Weights of a small GPT-style language model, trained from scratch on English Wikipedia.
Size: 9 layers, 4 heads of 64, 12.3M parameters.
Architecture: RMSNorm before each block, rotary positions, untied embeddings, normalized queries and keys.
Training: a variant of Adam for these matrices, 183M tokens.
Each number is 128 + 24 x the weight over its row's rms, rounded and kept within 0 to 255. Layers, rows and columns count from 0. Numbers have three digits each. The size before them is the row's rms in percent of the matrix's.

# layer 5 attention output, 256x256, rms 0.0649, rows 51-159, columns 128-255
124:131095120141112108054099100092167080119145136143148164163082083065072095068119153132147135137139080111140134133126150148182139109045202107126134140075127223089141163142122068134197150135126208109130124113153126117121133113114145121184139087138133129125130154143144098125096102159114107094152104128138126140144127133122148135118148140150127125120113144109106107115106143138154150100120
096:083169172092119168172137133129082133100084080082126101116128116141165169169146173141092137176143185136111123114150138088129126119083079118047179090140153139134132138107138107174139169123169139141121139154105126102104108133151143136172116143114153116146118105096177108131180120128126103157117073140125164141126119147107146122118097106122146078146159133114125103122122096109124147165140
087:133107112150127046109164132178142101119102149159113123171126105104174128129069123117124121102147082169142177150135170162185085128148142126069107166103090148165116166138116156161185115157177138106112183134129128103117128126115141150157112156099124130126115104124140134153170135140136124060146059109114066116165125162105116135113072094145130087128133184108150122116127138108116140136078
188:105153088108158148133152155102117140149114136136134131130134132116113122105118141135115135092144142113104135133169103146122128139107097123152116104094097139132167128111118121145145088129156096110132122156104141118141121143100145119130148124118125139124137157116089149092105139119121128112124155109138136101124170147134104116110138108140118126120119074150110126105162127120162107127143
099:152102146135098113115151099114165123160137151133127120097120124135101186158112092097118112130159124113132119114108118129170124139138117129155073128147135144119167159147155156133112086136187087097150140123152102199120143135112111147114165093124147103143138156163099134115124124130160120098086103109116140155121112113096108110103131167097178145131160157079118091114165146097100137120130
090:149179138118137082099056143129175082183099128126097145110110087113123102154182100102137186090142125102107121163082109179178133164114132152115151101103128140135153133118109098056107104117069117137095145117171150134079106136129103164103120144134111168127134089129108159157141161065116154155090113136133140168138132138132091119117126141151122121153146127141161114096142093094139154178145
108:173114104129149106043127124135144175186141116122142128141094065116117114150108058127095158147133141142133146119092131129208123140158076157122136132125139129159110146162108117151143111144126174149125140049114114121123158143133083118132088116157163092119135099128117126120152150105140132173114127116159140137132110094128114127124125122072138175113148136115131109160125093140103154145118
111:043123126162092131117099095133080117125137111072108101149148095125106164113174124164097088179190160135132119098172122096134179107132136099117174121122123145155165148091136113100136150124143145120092102136156114133118176119119127134099101132131103123112116170127084152108108140099148121124126127128068167121135136117163146153092119142138103137132101099154112135089163131166081108143097
105:145115094168111145163115149115074156167089117094135104178092140059122202155079142149112163155119126106164114144116146164043167099089126146126116133140059140154070150150151135147116128163128120142068123149107133168108110139109182115169136116153112142141100129105115090154117132138122136155150131132106138162137102131139168151130121145112162125153115163130139061141109149124105118156120
101:118192106158107128128148094119116098077109178126128086124085130094113155146086174155089123151144097088085107109097110144138134157134105115113177092132141166121160210129149114102186135179164129126110119149165105120125130116124108119147111134155135151115147147142181134107130126126103117135113099130089142133151171124128109117114113165167139118158128133110133137178124126139151146088163
105:132097122117141099093117159186130127137121145163102211166174132144084114138141077092157116090117155173105083151165120125187109082152117147112149155112109096089091092115127104155152083133128111124135115146125104158110107189115105125114159134106121143114088131134155128146136116097157133155175171143120124151104158136090139148145131117102152123149118101096105127091136141064163090137117
092:085125196072087122170142134144097194118079095089117165109119152166143070126058132211126117149132091110167098105094059073121094117140090102086139087071171169157135124106119120169106102094133125142131128126126110099109106147115117117130139122162084132096136135147141143158166132120131127140104127127114126138135117108145136127120074127130155108153126154114119099136148139118082113140125
094:156122157092126133157119127162140137094152160146165171123132102119117079121161086069121126118130103132081150195138130135142116127143159146092125117189182100111102158144115141133135109061111134200108092133133114130057132168082174140183123146134155147109142111094100099125094150158135132104154141135151108118129097076111124128126144122132087157128092112138108089121116164115131103130138
089:081146134104157107147118087122084116150099095121071138139153164138129074173117179114156145147131149113129088104132159126135087090129066107098140152116093097126115109133104066083138125133077129102158141092150138091174101120099137162084146126124107116107155106149091112121153096137144125147165138116081087107133103194139082124124121158111143127141156143102169141161129112118149127117106
093:098127199180111170122130117143184118119115158170092130118154156108168107141105100157123075114171092079145135113077091144108144130201170176112140152135084069149155167109069195118145094075149182113138095142129124168118159122151121145116104149146109139153137118141096170102144160133108147123098138139167068125120118148164137154156156133111142141147143126147156129109125148085136127125156
096:131149111109125119141110122127125130170166151118092152078141131117140108153117170150115140131160151081111096121162110124100134130087099116113176107183120133131140124104107110077168098073106113134152133124097166122141144064134119142138078141130172134180136134126143132133155144069128163123131080120184184156079163122114119095104131093137135126083171088109074142096150101114099106148106
115:106150126138148112044053137102156122123164045173077149220136119091142129176160068106064132104102111126100100146132108119154141158181152144138129101124149159088164110114104126099074084168164179135156108152132147117115157115126144123119112130113078117139103130123139125120136088143151127126152144157142141129129124144115143106130116135134130144106116162125149137118158105140103087134103
087:112175137131097136152163128131108154161122109133108153069137164095128112132067136170140135105111115125151120087121109145128132139093116122138136181132072138156094095099141138077146133171113172155128095129082133143187115112121178096141152101168142118070119127112160123149122133114113163097171169091104157103124147124135098139097092099115106121132099105162117123172128159124165093125124
095:132188142162099095151131152188123073111170171124093125082183125113120083122135141128164105105162113108090146151113093177145153132149120106085133117141028100101116151132097136131135107056037149123109146144147103158098142147158126125132150160138186151113135125132117135100141140091114144133141088104126110142122137122157130133124094159089187110113169123140117132109107132102106126133109
100:155128120082130071135158092136104148131124116152158136146080154158153126142087126102153139155120119157113113093097167126150071112153062182094099119159138120151097109159095100130135169160064172116151136115140131122130124093136153177123152088123158148158142142130059122144111134113107170081085098105119111097135154085150115174166146097144114144100092090156147121127154153151135112121171
089:145073134134128165150148108103183113096142183129155081099114113093073095029165163141130124131132094123140147123144087129147162106131121114175094112131148170151096150111134128091111135141114100133119114152111158144090123098143154130151085150174134116119127146117151177135174126126131150122117141163114124150106171146131127095086133164110132145127133113156099122130142128124123134091127
136:102134152118148117132093139125141127106126130127130114129135149112144135138148132160131128097142122127106146154121139168134112115131163118123144128114155124119155103088120096099120107163105142155085138136132144081101141113136147091186103097091100108118123146130138085188119164169131161128127154132103136136165107104133090107093117151157118152133046140138126125194100111153174176106147
089:140101127147134093138094116135096130134161144140119135125106125118135111137107075174111116137141112142109107134161122110141122112137076142108153130104151138156102138102105144087114089141122111125109157106066124123062099096116121171136098132093167118163135142145124074152120173170126133192044144161183132160125131143099139127117115120097151157133135105135172113157090127157118228111164
076:125085149133081185078114158118146144144152132175069145091094080065151142113153091156087103093119139141165126128097116137146102077152100135130148133158134140133118102142151145097167109127179164125093140139124101119117136167104097117154128104113166084128096138141138116101131148078140157170118119135135135150172108107095096136106140078128129128155122121098135117124104140104128155167130
082:100105100104174083166119108141133108079146147142158133128147112134083155169183100077118125161161112153076183112138169136113156185140145162130136108143095117190180119110150126122109164103116096149064152129110105125101114181093089097120129164101137095081122133120181098128119154130117123144101112138133156134145103094101115180113112129133099125145076178149131091109118153145113119139126
107:123153172135086154199130085144115053154099149138157120145185087134156074111195162099133130106066157139136122084104136193124156151130181183146125132066114134142116135105109099122155163115059167058148158144157137147116108147113135140142165090111150115140117143175146117124099123130137119134098110159121094174147116154104127141122182129135144159123120117130142090077130155143132171114147
079:147137090098157115116110130121159103132121099102149080160064132100163148082177172121150173156087115092119177149099145172098147117071173109170118131156097115128062118172164102099156178146087138118137106106132151106128121125138130144122117127099118102108112114074155130149141124121079159105139156107162125104137116117100102117135167108122077084092147101135128191122149111136151078141176
102:112130146126111139127109126104147076093116154143169176096150106100111133163141115123102124100119144121055103158152166137183142169144178133126141125158158157095143176098175161164156091097203102124150136138105136131134096157105115086145184129134114150089155120156151109133136125145109109123113107102142126155094143144107070077130114137119150129102144095125143126150116128106142135075119
097:131139132135148148076139115121124165092146141087121175084140080145130113064109113121104166140179124179136153127177128065139140130020066071110116098175119156159102120102086144122124103070124107105141174094159188139097108105113135129106132108123170151145155134125085099148129108136154146134130143136147112141145104130144146139140150143116107131147146159128122070150135131144125143145132
089:168017123083131165128135126096178127100108125160151118145117137146138138109156148096060107130122179133175107102147195122146087088096155152155141131156190140116144106178092162106159135155169092128134144101146126126119141106139151116165146094117136111119126129119113171092167133106124145118090116167112150155158141132133141175092126160133141112083145165129113099113133115101111130148125
104:156159115130157122099109139168119113173116161121097141103116149181136127129112140127184156124119146109097122146116085177148143104134076117113116157147086111119114098096140118118111119107100114169145111112115109118104092078151123153113129152135152116165142116126143104135161136142145153140135170154155085120094145144061075100127118134119163159070173093084184140169149124077117138158143
086:141091084144141126122090133137102097169148113121138162167140101091089097105185125086146131104127142116143056129098129146130126084124154122182176117114104130123101115152080076111127126138078124128166150105135122101166085150159086125094104131122101142109160088118167141142194103089158167108119092114132123149122137147106075134115111101152112114131130113131153122124144118098168110118114
087:109171165100102090158124130177122140097121132101113118144155143194165073133125120169133105078109153139134079130097159119128139115171151123106150166136122137108148148072152150149127112117110171100113100137084096156129107164179114102148142133114152157149135158122161121065140099162149105098115139149140082125111169109094130163148123116152138136083129115123101106164076161084184122070162
091:092147161117122160126140136107154147146114164101121120112190108153152079150114104135144119130160177161180102121163075081141132160083076144123124076103106113159150107110120148112099064106109104137138131127131116146097130115153147144131093168158136155178142130132122177127137140141116127106161142115166110107112137142095149126132124133100163128064140139121126158106114154075133115099092
131:132107117128133168161165208158135113113080154166121133104181169061110188204115206084140096170191168146164176150156153116167042159099107140087101162151094151076146157151153121178169135134168038111144088139117143109144146130132131132131115115151136140135141165137134133126111095130153126126140123131130151146151134132129154134120138126143109117117113130141111129152104134141142138098125
097:102172073159126108118175149133159102109181152192104136064108116091120148117098126169145142105101068152107156139108106199139095135170105123122123166152132133126158093126125195149147147181126077117125140135121096112153115093146104117169125106109084145188136148127131143093106129150148121108103112139149134103096129129154132114132137122130135128109140160116119119115141112114112154129161
105:141157102117115147129145126110136107151121145134096092143115112134162107121120135138107136084097159169149134134140140148111123109109107142153120114099112162148127145080147108144127089157159099141144137138100145126137157168152151145129128107090123123100081110071111101124136102137098126131074092118176138125120097105125161154131156048101110128086116113145155138099134145112157091168120
097:187070124127146134095118133091100091105080075134123141145113171142114182153170131112088190161097169090115097152167185080108111080101167124172181130164148057128131091114132115120132090127126125127102069159126133119110156162151104149099131146105101124088107167134075178107126148083129189137120130126125111152127157093128134154135109124089101140127156121122143147103125127102151104142151
087:126142112121174116181095145140088137132104113094152127137086099141131136073120123114095117098127169163130118216105149147113111086146141095120164158123111146127114128129187123187126131167163136125080142143169140133130123105095152189100139117111172100115150151155107120109070100156107109113081107137058140095146112134151134115106170125130108151133088100114136148119139153177122131113141
098:166047131147191090131071153151087137199155103163120148149081173117092142104106148090128146161116093131097079152152103114114136075104117128137138148160145112165125122142131119097122126093114128121138131183145150169117132118150171190117144124111109164155106113169149107163143102132063145064129073107087086152128079149102143176158189090154133167150131138104153153110146123110150125157166
104:146166074140154116192069164100089104186086145107140109162117129076098147166140133186168143100125101105133107094027108217124135172134139127166139129076099124160101162207164095122081123171041086113152097135111158142128120138144153121152153110121103163146098137121143137145108151137130120132126140155135145111104136121150144120137155122134155161093119120131117111087165148140129103092145
092:115130096173120058120106149202062088167080113149111135130118175109147154124115141145131136167095081110131136114129133163075150115131113146133164145129080121167092132089122073181146131151125146124169141155139163098124163130146115126133107114145138099088137162138101159131094128131152110110173128136173111109113140113129152122144105146114132118076093113167107174116139159148119090106071
091:141147118083100123089159102125126157127073165103117140131116152121133137107080157129150139133134142147109120137187150118158094124102108104102120119133143135126083147105140160112165134162177114097113111186121163125088149106164123123153084132137140144170122161133151115131130106152147111121108120145129087135147149146136127108103127088165167124112120102144088113128137135106157167129127
093:137131099098184102156094168154147116132159151128170153123128152078089120098060183091201110133119178091117139207133103110047163098074152156136156107120102188118117126106138134131171149042091144144129132113117127119126157150106164143129150128138121108090149144117107110140097141159146097143140152129130155107127126131127145127136113118128114135149104142151126096141131140156117137128091
088:156121096116133120154094146115112115161144167186125181141105095095113100125137128087164126115096131152078082143149125155130125132105114135139123190140122087134081131140144148118124110084103101118159082158187115122138146096124117158103110109198135117122155148108132104119069101133117109132124105103124143119177073152170159172124151154159127106160123103124144132146142140170110154145108
096:182147099115073166162170098125162117126147127188123140036092070036139103144121129116090165169109116125130175102148130094097134139137135148107133119114132184089140110153134138151157197100134136121119140136122123118137123135125139108096168087105104109089136134150126117108078115158150119111119137126121145117135095137137122165124134110124137142154077152162140112113170144163110147118083
083:126144103105095119095109130146143112126104143109142136101129073124116122105104104115098101107121174114130095130152127114168138138103138148095127117152100151113148108097112099167170121085115119108167161135076199120139089175107132138151120120127121139107097098119126166214179151104135098138170135115129157115097128125094150093127103113093184120158141110147121122104156129109126126129091
098:130118130117175115151102159148128164175094104136118201107082107092108150137090133107121167146113120054120119162111049108088176140090105154120180100101122103130176098143098092120124111050111085107164156128126168116124121140114151134137150115154126180133148119165095133138112117144117104145141109137143121122140156132129145146141140102145145137117137132129097122100154095157131160117102
107:135136165097087183156135174098074100135110129109107155114130177115129123128087156173175119110092166070149120068066099144074114095120139102118137199098109099068110142145138072129125111139098142136084126135143109145095130158091130118122144145114148113098147125114102124088116142103137130134123139136113137128114117127131114153101118151151082127117110135156127126109167135121128133117089
097:116175077116100151161145161155132118163096156091128140079131070141139076092151165126131126098070163121149149121160077133166129101169101147136150107072102123133125087126124132138124170140072114122130102093149139108141139162121115096146087158141127150100146080094126144149173136053147162125144170104125141133141145124182096100138128157096102094155154124160094138116137091099164141103112
158:148145141134136148135136110103139092107153114122153121133148100129127141133122104138122140141130147122110138100111144124130136155099134141167101098155128147130147173159136102149145132125129147098144147076181107089135102114145059113107130136111118122145142085103141116132141086121165165126070143123156105150085125135138095099164116153104102122120099131132173152149101097083177076108182
097:120086129199115156170139107155126099156120120138115124136088135151175115090085141148166135109142063162182139139163116138120127135054138120108102161124055163156063146110124129121140143099107091151124115097139099158146158090127125096136085111134125151117160134115143112142110119157099082141122144102154100123166126101162149102095107124157112120149130125097088128136086135151127127115126
078:173122129053079091151198087134098074153110094179196103080143165103088149104058210084087135134052181154128147080175171118131109154089079136125088132127123114146157139148100178094209104131146108158137178140093111126140073149110115138131112154082128103129125119114124130122140139125133123114125118124153118118111147112133135126138102140125142118089127146114136120130127144131127119147125
106:122145154115158161130115205168145146101130131134166135173106132116134074107115144121151110063149159153140183154127084135081103067062147114122118139150141091114118096076138136144127102078145164121126099166116135168152101176072113138116129115120087122111122134134131097128108129152106124117125126125126121135109090146077104170145184087128147136110104140131123116117126137130111112145151
085:136131113115117090085173088136141112137141134130162115089150186170104092127149156128124125139128131121109074088154113169072116151132114087124105127166142096149104128140147147127138119136108149112132184159165103139097111170155104137139168128129167124149116136161106161113098163116113153110071085101145115128137086121088132131159138144139159118146137147087152053126142136114126161140085
086:086103125138175161208108138150117128079147106094153187201126091082109151117179136083105102157135123127164116129133085113094166106116149163176150117081058131152112121144120034147147162123174138111105128133127108127111138146121126124091117144100157112085140149086078152123136116127136129129132137098119096101131162143113119144097117110117130130113121116116110163107161126150124117133138
112:139134146102124172070152134095162132177108125126142093115135099084146141102091145107093153091103147075155118136090095136100166138053142118120079143104073132169149120111078178096168118132144130130113142147159145083137160107132099130106143125133122131171112155163105124137116131124146119146132117144126106121136122167136134099174107147116163132166142170101168145172110093137120175136122
097:119174115131129085061132137143180104080124173134133121117127136131123123106101131119123126134137084073111126111111126122113143121070130125097143063189106124147155118057097098143186111150129145157116151113120082151109124151146137156131157143109150148113138110127101148109096109120141155095093138118094128153137141096154100135156137121098088128176098121127159124144136170109152113096146
086:127103118107138123123164139081143122149131062149142101094128131146119148092132148145147153118078099139125153135129125143116137147149121111108098121099170135123123141156113182145130151154130081130115147174117128117137122106116166161096141092117111177113135130130038176146153127130130187105137172139075095100150119133143081112089144119090151165125121135122135161151174146120154123146141
095:123154147135105116122077161115169119150138154117040175126158074112189147233138096167134153114173138090148133088120071097148089136149098181116122113119064120127122127142118160118081121132137111162135131142125135137112126141082125143119150123121174110148113154126106106162125147149089119142099107106110135114097113177091159146156159144144119176159126178077146137111117154158145139167138
095:099140187116153139118124099124146136107100114089072098149096111136144123126140159131113136184154144102195129120064100114131121119081117136117177094094077167127160125124088058110168152188152128117140134141133123146185127162159103102117208126083117117113091088112115138146157151107121116111103104110147135153106142149098107124109087101156115132142115128156133153090135092076162114136137
080:123147144114183139126122123101126128112177112156143114074196102119111118119096095131083104109132116145125079162132148125125133147115064117138118123173098155137165091119093132125118061101156058102137129090172138138162131165122102124125127143131153126106174077111110153094125117095106147137118116092135099150127119152134110110147136172130112098148181129111136165145097095095164116115110
075:133135140075105143151122165078148087082143131114155101092117118125122119145167164131178102157088160118120173104145155111140126140146150121101122161107112127101134153148114112132135175136105153133172120094124139075116120103111083145114094124108147072166150102127166107099121136128201112118128080158136132130110064129117132139150112103155139126128146165117185107075130146133090105161116
132:169164135108065189102102122095155130149132189092117093172120112167162137088104061070141102084084155130144093158069133093162112059102085112095075192255117100116088185133080078099094095134132086111130106133119134137116153140111130137123119124133116119103111155149118120140115107128134137144118117133113133151137135097128146135114122125133137130141103129126118131128125140130119145129142
110:165135077133162093147139146165141061179121173146154091087111142103068178144122178112226123156162158125102143146151193167191089146157126131102146157108115162076107179130167066132154112159065079137131151152143149062152125102117096104147133130109144101149134122133142117135131114133098150118098111110137138145135145136139099087137151119142123141160143140095166179136112093137154149143117
106:106129121098141103080159131131153152140129115115098143090102063138116124107139111156109135147122144149159107110154096116199115136114086127134152111109151189125124114207119105160126151157163138137103126147155150137085157135115142153154107119132186169137120159096110112152113163077110168112129141145144120137127143101125138152086211102136116155124136089116093121100119127108155114172154
099:115154163099113117171122102098131140109188141132135186141150161091125126180091139112109109141169099102106097087083136132122114172116127104122080157147093152124132120151065100084150128136105167165120122109126141074082162121154187144163115117132170112114086140111119151147144160118108165116092144159101174122129133108175152147091161119166095154091121124164139142105133156131130172135132
098:109100145121090069066173128202150155106096139174176147154156202144099109148108113074164106092121086081111134068130121133138109129151105174123104131148138098159128115101096152129093117102160194129148162126102124115119101142138122101140101159113102150100142092108127130140141112093130130121140142133158108153102150158131054082104107124118126107085149126134139118153103106095158121106111
101:175155165154101114151088194109141135075160097159058134151093103126156063129102086164114097087105070178141135198130077104136155117157144142102075095132212172053109141159136149116088117137156144129145135108115135116110114127150119107162151154122118111137108134158138107133139119102123115120147132126161132125150133128117126148120133097126129111111107159146156141122115115105106122152076
096:076137160124129160159107140135146091091109144116198116074166098142079131116172126099144133082087145094088110137105102162067151153124196102129189138152147114163127137085127162138126127119122135122124137138172155126129177089161148096143111096158144144125138147101132151135145117128093142106108133110116118145162150133138157138115140158171118108132176147131087161139112115117162158099114
098:129146120132138151201142127103132096129141116117151088094145141142137131135159125124143138153120124114128143159163148139126173176156161115152133115094117129120128126099132124127131149125108100118144110071126150132168120158099114113139169134146218130103111103113145142156137166065098132136164127089078185121108158164094078100140127144154083125140186128106126170151116149125154129153129
157:171087130137114126126182138171113132132108130124136154123136141105128149115097195077117084164103121145165162103115147103089112102114098148084145133169117100105104113154133170163157190090131143148134116137107139114102146134132143106120090163143109126126112116123170123133127128133104110138176137148166141136142107116089150115133108140139127110090163139107126147101116138129092086159077
095:090174144119130185162112168143083142145117122174118102137139133111201100160085133107073076083064133130143095127113074152084163106145099173122106115082112123120150136111160128130181128155172139183140106078133148165074151099160142117122118156128116102166145099102169110126131146174106116140111115129184146162109124123119140062154124147122130136096173151107138131125119113135120142130142
082:176087119182134146126116106160111100155182121167101136106088111162141121105121103105133158145130086149163155139201135109146126114094103138106127118134125129137117143129153135110122130121145110131123163154123096140182100173133104138098113153090062100106170084140104118097152163114134102137112067134115144132106102163130061110112098113098119090143096112153144094114137093116102104155119
100:088128120154148141124097065083145115164139048119118106176129120158186123176116119145059112132071108181160076126165087124106141132102119124161067116112122191122089138181101093116154167162164139156132130125132113129131127158133135139107139129113124127097137096118121106121159121120144148130115138144138142190150130144115085111119139087129109132131121148152147106128131123106145121140155
087:126081105097108097102130094107184165128176182143132145108149122102108143114125146105119132094122121101142136111101112151116135149145167122163134101123104154164152089124118169141141131133140132097128132122100162162126137153088154099136127104152181101117119150102111133152112119141125121153152108118103152143157112171106160134114202117117126143128146139089130073107152120134128152156135
108:103126151157124115052144163166115139068111152121094149141136149102100116082127124135130100091178088062104177085083039147129151060143149125114136079123143094118116148070100127128143108173138196117096088116108140111155144143145158129161131112127133094119106161125096157117133161125136189127114119153112179128137136104115135192098133132143119140104134116143121137121140155141151147126127
082:054155136206133152154118092147139129145113119097133081129133137157218121133128165169114064121099090119171113106096097130116142107167129152122139141120096189136095186123177110170121184131167155118107116119112141117128131133125143097131121117170143118126132139128145099114092121107116118134136119117134151135121167154120109125144160129129126142149153120154154116130105136159115143116134
114:140167101160145151114097135150110105140144149193155123120137125113123118119112120112127130095074066157078142189028130202135105168139114131148131188183145089155121123153143111139163082137113062137139136160126107155105155120109162130136148094134134131124139165141122168097129169164112106150109143116126131125120136095106143132133133125128156152121137151106124110107175130138129114149157
109:125110092145167086156089106130157159109132140151092142126058166097162131164107112113163112124176064142120173136121148118137110167149116151110114155129158160150090124111128118133127146131163136155124099091126140118133104107162155174080163111127116122105168099116139143095133153149144143109149140162096126129104108124170090118169088184110097146141106141146159147165160171155120110073151
103:121168196107106154095135137124188104111113114105203079117231076137122076110099173116089088090105205183099170165183091113096159149061186129091057095156139194090160121104151150157130137064153136126143144133144150128128108132124130102136142115120147107130122111095169133116149117136110127116120152124128135122117134134127126144138130134131154136114152132144130141134145135149140127131131
093:072165175099151126077114146095116097130105057153075091148128120168174110140113137158062125170129088152098131104112099115107133131110092088118101092108109157123197110108107101133176141139173142141067143104128096152132101089148101103112124131122124106147124108131172098125162142140120106140125082173122135129119137170165117121119078133124144131151103151147133159151103116141143152115151
103:127111126099113156170110138107133153112182117142165106162127132121136110158158142153137104153134146127152127109082141119082156153108122138127124122163162147147156146141130145139066150119119135175110116127101120171191076194126112112116176148116105144150144062132093145137130149159117127130124098147170119156099093161101081109154087076149091120127095151127159132171071145097183106150149
109:170128110076138104105127081142150105125110173081157123105194158194095137126145090142169132090110137069111109083090147130145117169154112126155139095145075113182166145116126164103090095081084125093174148128082144171158121138132131086169172121120126106113113141104130117149131141119102093112133092111158147139099162158100146115115116117121159113110190137115114125105128123146097113160102
091:148151156121078089138133142200109113145133176166072148125176155155168119161071134131129114071117126161120139118112119092106072123162112128082116144183117110113116157092149144161117076083104117152091144117138110102140095104120102066138139143151108122133114166140153086125127131138142120135126131163125151113118141096128135141136112149125117162129111161174146134141137112182109154093099
093:093146129156115164100130152125093158151162117107099137117080129100097093091130110164157159128150109093151104101134117122094137120105145089163193089110127068111108107105096140053130148174104188128104156062091155154161121151134092136125116125109140120151143103131097103157157158103129126118133139122184180135134106108125089118148113082148072104132119106162125121163104130118157113141135
106:155128109137111139096159092155142138147105181088180124114098099146127126082130088115084117158158123116125142120179152102152124137141115150135147110154085119158124141108116155152118149079141091112116064105150122134142145139138121141119141113125143125171123121107132158112131135147119153109103103139105142085146069134139110124166127142175095125126148158103165166152106129145161139090148
099:140117177142106194128154145086135109171088105128149174104145156134150197199108085121116160101104124118130157129127127105174106153133151093100020099122129122105094170146157120146112125125206099137092146153130121139129111154137165130127149135142110130114107121121111127106150136081079129095120098100111140112131137155153144153131147101088120102149123137164147135127104113114099099166139
120:110132192128117110144155106160117065089073101171135175119144176166128131146163123123129217180165065182117200101113173169158066136125148115131119079049093124183148102153129103104199143155123160135114105160171122176131151116135138155124124133139116190117145144144145133127114127125128104119147096138130108183150127122128138117115110130142151120153121136114110119119127124129114121115144
089:126170129151122140158194113106117116126078111117135066081167143178111120119159131126160141121099146142094151107139160103149116157124156109102096120166135099110122150121141119101113140138125142187168131132160103087142113086138130080164166123129070127062140124121096119141143108111134120132161164113140103102109143109195086083101074169081151158116107102159171145134152168143123109138091
095:160100119153151108110160108137124140145162119165130129124156170184150093121111090106156124099123092152164139131197168101166123103090137125121065126115132164130093099161130102153091119100129154153106147129173107159114148089131149146123108125141149143159110152148100117152125116115105148162089137113107140129173118109160170168125162128130131141156104128116120117133137112126126189139118
108:165101168156168101148078147182156091171147084150131123160086126168168112153136110107144151168116155129152135174170145071109193076109185170110113117143173143108065117115137140131142192100139207079115165124146131130141103142158100147122106148120112155151153127156083140117128136114116136159101118113166121155119158134110112093142135151087154113125169109105139140116113082114139177099117
108:106182134091157148155127119096062140175106064118125174144095117153106105138103109123112121183143195128151069127157139111142151139091042083156109090129081110152162094153084063089127121138109109120119105123129121143128147132090139165129081118115103078146105131141112133126104131143146152149147170099129101132153095118117148174134137131118153144119109103106136143123109123132137117120141
080:145143139137110114136126091165108133142154120129109174156122119143142086108200083090120135157137114150095109124154142107114159106137154145133144071141149120137076122147056126070172150112118162153094119129159087135178119126092118146117088138131128131145149170137166128144108080137114108115205104155045132117171082138148136155087117130167125101128117175104122098133138112120103145130111
097:155136131115108121100125143152088185148147147129105161093150132137171083140062115104103099092137129127106116119149124115132120099130113139108108152116118137086140120107132142152110102093176148135190172133154136150142109148145108148133180158107094131108098087127108089198120136108113114106103124102173119131050116142127124113126104116094101117118114075134144154100106147079135077154125
103:179140108178090138077158101098121093180147166124101144086191128115127120146114085163147147086124064133145129080116146176158087164137096127155112094131058107172124170113138129133130105140143120113066159124112147122102087166113120142104113139137132190119138094139127155163145135101115164101133135092119114117103147158105119134145145126136100138166123114136122110131143119093128106105088
105:158156093128145103098158125104111128146200112161114157082079189142095155136084106156122145135133130103094079167162099104132156132137070097134103112168137121084178139095193194085175090101139068147096105136117114142133131104116134134113086139147137122134160118122146123117129093161115114112154110149113118121137117124168104112123113117147138118127094120124119129142113150152121120106109
096:140146142138124122138117103154119122123153117151141110086154090128098197143116109114085124141098142128103181114109169065128158124160183103156140124160152102085155106126166125144161155136075138151145191141099100131172102086153126124170157142101153132149107128171132082128125104157112071161127079155093131104130107143106128122094116091138193166109146179068140105130135092145081166184138
088:159086128105141146120112106101132123090162166161185136176131164124067048056114158132174114093128107162143168091121189166112106138096148069144133157080114129164132115136122090128133143143106134086166126155103106132186150115134115167135151140126126149117134125113096121141125113098161132092124077118149164167123129142145125135114091116104123107141118114134116106129149099094123118124156
085:150118066130118136133103143160087179173150142167094115092149113116149052146132118109115108090083173171141122128177112115125104089170106155125142154106134087120113081119120149140107137090111119110097097118122115097085138176106144139127107152176136125112112154090141166149151153076126142122116153128129137130103158167129140156127156128092119137149141101140122114111175116120104152139116
096:109141193191139148131135119144067134041104121161071133160097150129153210135164138112097120164151085161105189144144147080104117078175174117122160136142190067106076119114147137112170173159125122092138140136114132125147136122086128139146135130105111113148148117164141137117092131115139130128121082115117139143101155138124121121143133131118130138132129145102123123103116124102131146110134
095:119134122123117168121117153099120112133119144166148093115114085110163133119119163121126102121110119108081128187050084182128156151143158158144144153166120106119143168112145113154128101143095126133139142166083198106115110098147146122121106094120108143131115143140131150171133139134091170138164159126132118113132160097102132101124120105130138129146124109115117167154117110140134109108132
114:114127121143118095139090158166119156098141170151080160145127136135135107099138115152119116104127124165139101130142175146140108092166097149137152131147082081151129124094147149149140102126132081137176146131103133084183122053153132151118143123146121097147133152149117133144135139139136098111129106117130121088083146179140120112128111087114119130099140136114149183143156101145063144158109
086:094117141136095121139145071142126128118135102149180182124128115129122128123151087112159092092086105124113088073073142101135145147175143142123167105120120102134137113109125132124127165115140140132117122089143100154157128129137119145095129096133119130166173139137150141162136122137112114112109111111143141134170101114169152118100058108191130082136126135107075129136143165102140131103142
100:106121120160150132125130147103121130094160116124107116156149149130157122131111134165137093123127099141162160124128105096120134110097124124135101104147115126129158153129131128148109121145103138138144118198073128173121162174143167110148152138181159134108077138056145170117133161107100122084138063137126122106121149152105207168125141056147126111137168138144128131092093188118124081183132
096:184115075100104103053157091083165117081134170135116129123137087076109126120170140155113166108109123128103163050111160162167041130116090133157148091144106083148147082154082171144154112180122106123144133132127118116123157106149149149108168122104120120134119133134123135110112136160157088129131149134107161101106079155141132129131107142113149171133102121145134095096171138142119117162094
124:121150108127136165099121098087167138171168103117171130144093119076159100134048142139148114125113070124151137142114067137153143131077128072123002128128107220127114134153111105102161150136144181148146150127100151164174134139167155135147184109103152130127112123115144157089101145108121112112155118129127138165087139160151126114124123142122132143125163130128130118116116130106139141139140
083:162145148125060160107126142139123109106102108155179095165121103070126148160176121104095175106100131119149133111159167095173107110148177121095105101100159111086053155149134153106156157188166149135104134136168119139107129159131148135105127174123124112118091109117133121131109118129099089126145124155139097119126102155105153161091133122157142151113113135119134152078148147158111111168095
077:092121153074139161173102168124146115141095118104116131107209147163133118122160130160170137100074147196149114088096124169134111108175131133131113161080153108137109152123147149144080106158085126161144095134153140146112140153134148142097114118159076164125109127166171151190143106165125129101140143097116151143123130095149145125158101179143136138153087158135093104158111155125124092077137